Part of a small language model's weights.
Size: 16 layers, width 192, vocabulary 2048, 5.53M parameters.
Architecture: LayerNorm before each block, learned positions, attention and MLP in parallel.
Training: a variant of Muon for these matrices, 193M tokens, 10849 steps.
Each number is 128 + 24 x the weight over its row's rms, rounded and kept within 0 to 255. Layers, rows and columns count from 0. Numbers have three digits each. The size before them is the row's rms in percent of the matrix's.

# layer 4 MLP up, 576x192, rms 0.104, rows 539-575, columns 0-63
100:139122141142102115166133130111123130079107169103147089119102113132098118132129100143123152156122131121155078131179125105166147180157123120152083095160114116142150111100112140160127128153111111
092:146093143120121141130119117134104136137103112154129146176114175120121068163095102157133115118123111124136126124154106129118148135113143077077165109118135059117124101106098123147123123162178137
102:153108113154166177126151112149085140103110108152143147152117152099131118130102118104131116096152149150152116161119103112140130146121117131125124164150114149109124112119098176137122110127121117
113:076101116147189085104109112080104116171114118129135159153127138138110128132149129123154160113132110132117087142168101109150150126127133149133129118110150133145181129110130154163133114107109152
111:114137142169131147161142128157107122128118148155098131122122128144133136156125157152116129144074114142129151096150082124098111107122124130089131138136117130121089154112129090114127151145161084
095:106127130175151120129127128119111141129130138123118168116119102132097116105088179123132143158107140175166077121136096143094137110123119129165134134159124096117117129155149111125124131168100125
096:151101148127133107125094121143134137082159108097147095143112151091172119117094091154130109125143135117102099106102121143116170141128213150113161165165114153104136142131102143179114115120157141
095:147121146107123129136123117111129115128108160161085161125120109098129144074154097140109165134088141074171127092138106092123152117133129162101122137117135170119158147058126136115122130154124142
104:149082096135144135108147122099149109089117124162111164097143169154114096140082115144115133140137159132152130111129136101139124144176133128124127113156089131161128167097148129155100151086150135
092:083115070101100126107125080143117143119091139120125106141170070158109111122136136090126113120157146165116116170150148120086075151111131076102138147124173142112091156136121115143172145118143145
110:100097113112073126125082174123111129115088163131133163142098150134132115112116161127112103096125091149128141101137143095118123137170110113172161120143076084086180134152098119131127077076129109
094:110151130157134107136148145160140108137129137165125143187115124108120153119148093100143154135103143108108178168099103114116132127143108103091094121109131110156101106091130097112108130167122155
170:143108093149115106111105130077145130112159135159152146120155109104163161108121128154143150110125097108175126124146092145095158125150118095176174167141108127128104149081127104135132089148131103
096:154118166081168145117096173138146155138110119150112130139106092110136114153106075127099145115126095164170115121113105104137147158142126130120121157140150074143160101164125103139103129142122122
090:169165109115105086106111130162121130170128165140125106181128139115132099174127102125127113142101069103095146120137110119128136116133114116123180134115096085101122078083129173119112113169144115
088:127140157101133142086125121162114132123149149113164102127102133104166142144113146165187152127131160129095111183138153107138136077138121162098163154109119126113110158096112143117144121172130100
097:099103128135134106133146139165167117110155154195124130171120120092161111152108155142143139172094149148153102153142109139117101098146151108113128146154116107104126155137066102120121151106119080
073:116140101142126129102119141146147160174148152081119150137146122112115086126131098101163110148131112106142132138152179108130155079121099131110132127114096161131107119129133153163124143140117141
106:136146143099117170128151134135092085122093138158146106137089122169136095126107149163186130105122151103140099114139126153137090137125149142147129117137155134139122167149087171121106152141102108
090:164096165115075104152102130150118151134122115154162126142148112094092144136072169162105149115136116101115087139170098126155105156109113157106138107153145133129159142134072149145147163123145134
085:156102143148097132138119146114158126140117193106129111138097147128106123095136091157199170112117122150127114129114130106128120124081131100111116077118164123106124158130118125105116107113105093
109:138153140127136184110134103171140128115109089101163124107115155055086126131120127122132126140076116114117138122166122110096164104167119161118153149111138126109163149104118127157106154118113144
103:106132144116130121098142136118146170199148102099088089131125125113157149134115085125148120143103125094095156133163144144101147125136121082120109144105145158127100107124147108134107149142131139
100:111167137146152130111114106171099087142122151157133110150111129104115136157085121150145148135150177136092169153155099143117111098134143134139159100161085102105110185130096156122111078159183121
110:152130165106108108137139130185141135106124168147078145155127109115102121115132161140188122136091173110128133104161121123148146123130132136077081162136123152106161136142104125124107096130119078
086:137132109092098104156128127074128126129173132109117136113089145087099098111124121137107093142154112159112138128141178127137133137156105143159103122115131146085079136101087141131136126153131137
101:115123124108144089123093166124113164101121145105162104080120070119132125145148152145143168096115061090141139098115122104103140119149137117135116144160127110125086118075117111138123101154143186
089:148105130115133154119162127105111120127122126141129088119158137128108072156107142145149115120120158109102152139158083097094125119170114126135110162148133091157133148127125095137099154181140101
100:146118096164114125108102101112127133128142170127138174150126114158145144131155123125141133104098128090084160138163145127182127130137119115101163098105123117153166099065122160179123146131130149
111:130091139130119132129140107150098129144133133153184155143119159087127170126140106111113093114138162170134095132172133100139118142124134112062109119121161119107153125108155149125138122130154097
105:129112126109143143086121110135146102122162165147127167126086129156147130120044152186111146111133113103114118094089106118150108154143121101127126153101106122099165110165159129105139159096184146
093:157111096112145178086136131160104128129138128108129127135159125103115172114131143114148111078124134150137103154104105120148139179099134167131125165161144117116147101175117150127108150171146114
115:112099136110142121172206172153130106117110156115143142141116137120140106088092138150137096109152148128146136145169104155166177131156109156092120134107139097108137141118123153128139136108119109
096:105118131136163098114134151150153107144139150136115150149137125171141179118136133141153170115079109132140174084148113123145086102133131131124113091124139128096108145111099113115089117132122091
138:162105160152154151123113124105140155192160128131119131176116102096143132125122084115135117166124084139112137179139125158145131139122140145115131126124117146121113136158106129125146099147148144
116:110096147099171150151129085140131107125138130140160147099159118177101147145114138154143101153152116089130135177164111142125152117074091176089134113132101115099139156113159102065105112120101118
092:175120086135115126097148150099164092138107148149118135124139106147125104138135125109139151144107120111102117131145133128165133135098179098145177145131131152117109121097094125148180146147139093
# layer 4 MLP down (transposed), 576x192, rms 0.0543, rows 539-575, columns 0-63
091:136134103109105071131168115114111119161100121128134159095171125167131163059151152064134154115089127156147134122142126148137101188084103139143143138171126092130108167167089122084148123087130135
086:155111154130125113132125120123161119152094163184101121131107202113122151117106135172124134134136090142089094117085122111155114154141106143121128130089123074174093144141093135117171161112118120
110:099148063085138112084159152127098145130128150134116121103135153103105134140155181087132121124102146129061156139127116155109131134136164157122140126148183145108065137094119105144105080124146109
110:116114087129134110141114121116142167139163120132149090135130134146152155089087146139127097100122111154124167125149123109118099159127129175122116167131118153086164133137116137111095152157151148
120:072118161146140139113118119173091140131118163119127117153114132125110129144089168148149172119120122177101167152096101138086103109073134187117108128129141161104093155097121087141145129156139085
088:095123145141125127111098150110110148101132112168151127105133127102144114156152146105143118143092108115091177085119119133094153115116116123125138138095151133148163149114156151154101127138147136
093:121142136099127102130114103130124164168122092128135131119098142136155113129142106130162149124143112075136089112149119107158133134139118121151108114109127096127088118131104107146132140133129123
099:126135122131097107102146125147108112143091131137161114124095162203114100132094144125149113148139136111138118095142139106119093085141128111096105113153144123146167136123102123113134130116130127
110:134132125151083112150114119123127113133141153145118134119145146151117168117069152159135116111114150110113143101090122119123149172121130141128111155146149085138151152146121183097096059150121141
091:137147116114179127086143160054127135149119077186128115100141146085110153123137164160158130140067079136148142110092076138172146142132085105114139076087114076139095117136125102148116099133144142
107:101146120121118092122101133129134138108093144144134108098084129146130171088115116096146141109128124155139160124141076104110064165133122139165135148192104118109154149163113150168152133117126157
093:169102119194146056181122099169138094144154155160129109124131155106145135129146156118129115134110124117133103108129129182118126176107096078150104104119150123122109127126094084145088128096115157
162:092138089154085145125147133117140148137135175151097125116141142106118161122089114125167166111143094139116111146133108146147119098134149153116149129127154157132120121129143092137129085121094107
100:177117141123124142172135106098155161117138141135152108112196149120106114125167131121140147109130094123168124122121132118139116129139133118105131146090088158155101176089134052124151098101117139
098:106125074136109131178164139167127096185104103145092131116134126123161153122136109114105153164132135159118158107120134096138084174130125092151124121118124118158100161137120129114126131162150173
082:148149115147117098137131122150093145134151135110147093128111101118139136115089100121097130133118122152077099152143134105144148120140125162107157181118116083128132153114106187095154158136135111
091:157139121095129152150120092109113117101171134120138148164143116119048127122119119117154135127080130102138188149133155068129132125129160139130091095119086103152122137152120178137153128128137148
066:153102099147153143132120128122142124130123101137159112144121092090119102140100132109112130095133154132086116137153129165120148139128111094172107186070114084129108125148108156175153154083116077
097:153114110118085137149134106145124121140090100122114081099148115152091096176156144099116096123127112129134168135108126141071117138137145151129119163169157135165091136135136129155143185101101152
086:050151124121121129138115102133141089138113149141110111116134124139129128110154091124119139172178114120168142104146120092114136127096147088124145153154094144116139104101118110161098114158175157
086:086130159129162130090120194132140128161114133120151116150096180102147098091096129120143114126145144121063116149143126117156136140099115138088109083102108134126147128146123122110139137137099103
112:111121070138168174122124116101142148084130137162147153139110133129142141167150157120124140122099147134106110134117101150116119143141137148172135163120099103140122097107106139128145130142082136
107:125117171110116133113130130088162141149179153147090143127173089160131167125148110184109107115189111105096134121133125122122135158092125136121136147120110141148135085102102110113153148154114110
100:126175144152143138135131126143153110132160121105093124152119146141101132145078094127100134132140126165176133134090143145155097137127150181126131138120156134152138132112150117096092170145115118
122:142124105103153101122137119124127142120095131144076166151128146123128121111189101092176146094111152110108139135168127131146120175111089141102143142168106122116138106085090094142120125176152162
078:115132112114105086135098109128134101129149129111172130182098113128108110156130079145142158154118134166102163071113121157170162117117117122142115138144141137117097085128156151149131148131142123
095:088112130113149135121151111105132153106145101139164121090121126129139153125109098108151088104139091124134121132115124101146104113144110090122104138138105068145145122108113131124114099140138124
092:136094125120104147135108126100119167154084142114101144120108099124112118117068085114147159107117095155142156118153170134126151106115111129140147121135166163144076164093160118123127090114105112
096:139144107155116122148086141119125113141140142113126124154144144145107134160145109130156163163104153131161116095105130146145150180166110081145121155124096138144163113085089135180132112168123152
108:163123094080143122141129083106152160149148165124180147139148110153161156125140136122105111053130173117160120145112132112126146128139138136138136133110139121098145134099166141124111118098152075
086:118121108102119125106138150146138098149091190105156155094116126158131109146123160153121133111130155092119121122119113124154155174161108144105074116136113151101143119109163079116115102144138120
089:109190136162133135160134123192176156164154118152154116128152102134112107082129101145060108207153152116137115127164131099135137113091150070159163117144142141110112126132107137167114120135133108
114:145103135097140116098117138163120134150107128140123140145107101162134147085130089121131108146114114120050134117131110134140149118162115097115106142137136129133125100135110138144108150150122176
098:096130140150123135141152153114137143145122124173095118161118169129122091152122089121123149146145154116132171141147122132149071120118127171085142139116096097124141122103110114095115121131129110
144:113145145123152164121107188097121139102102096146121126143106122151164126179146121124128144159154102103096170147175113136115139126126166116135081110108143154124079127143092135103119108136156139
135:131085121133148143135121083125151125172096129147142113119160127173117119104149112156146130117120114108099120115122176110135214065096087154104111125122148112128092129112121113108119095151172134
092:132139106148166122118101095130141122126141139144083140106171132146208125153107070135105140144095155116166173100175123113127134148112122113153131093134084166137122164170148121101111093124133142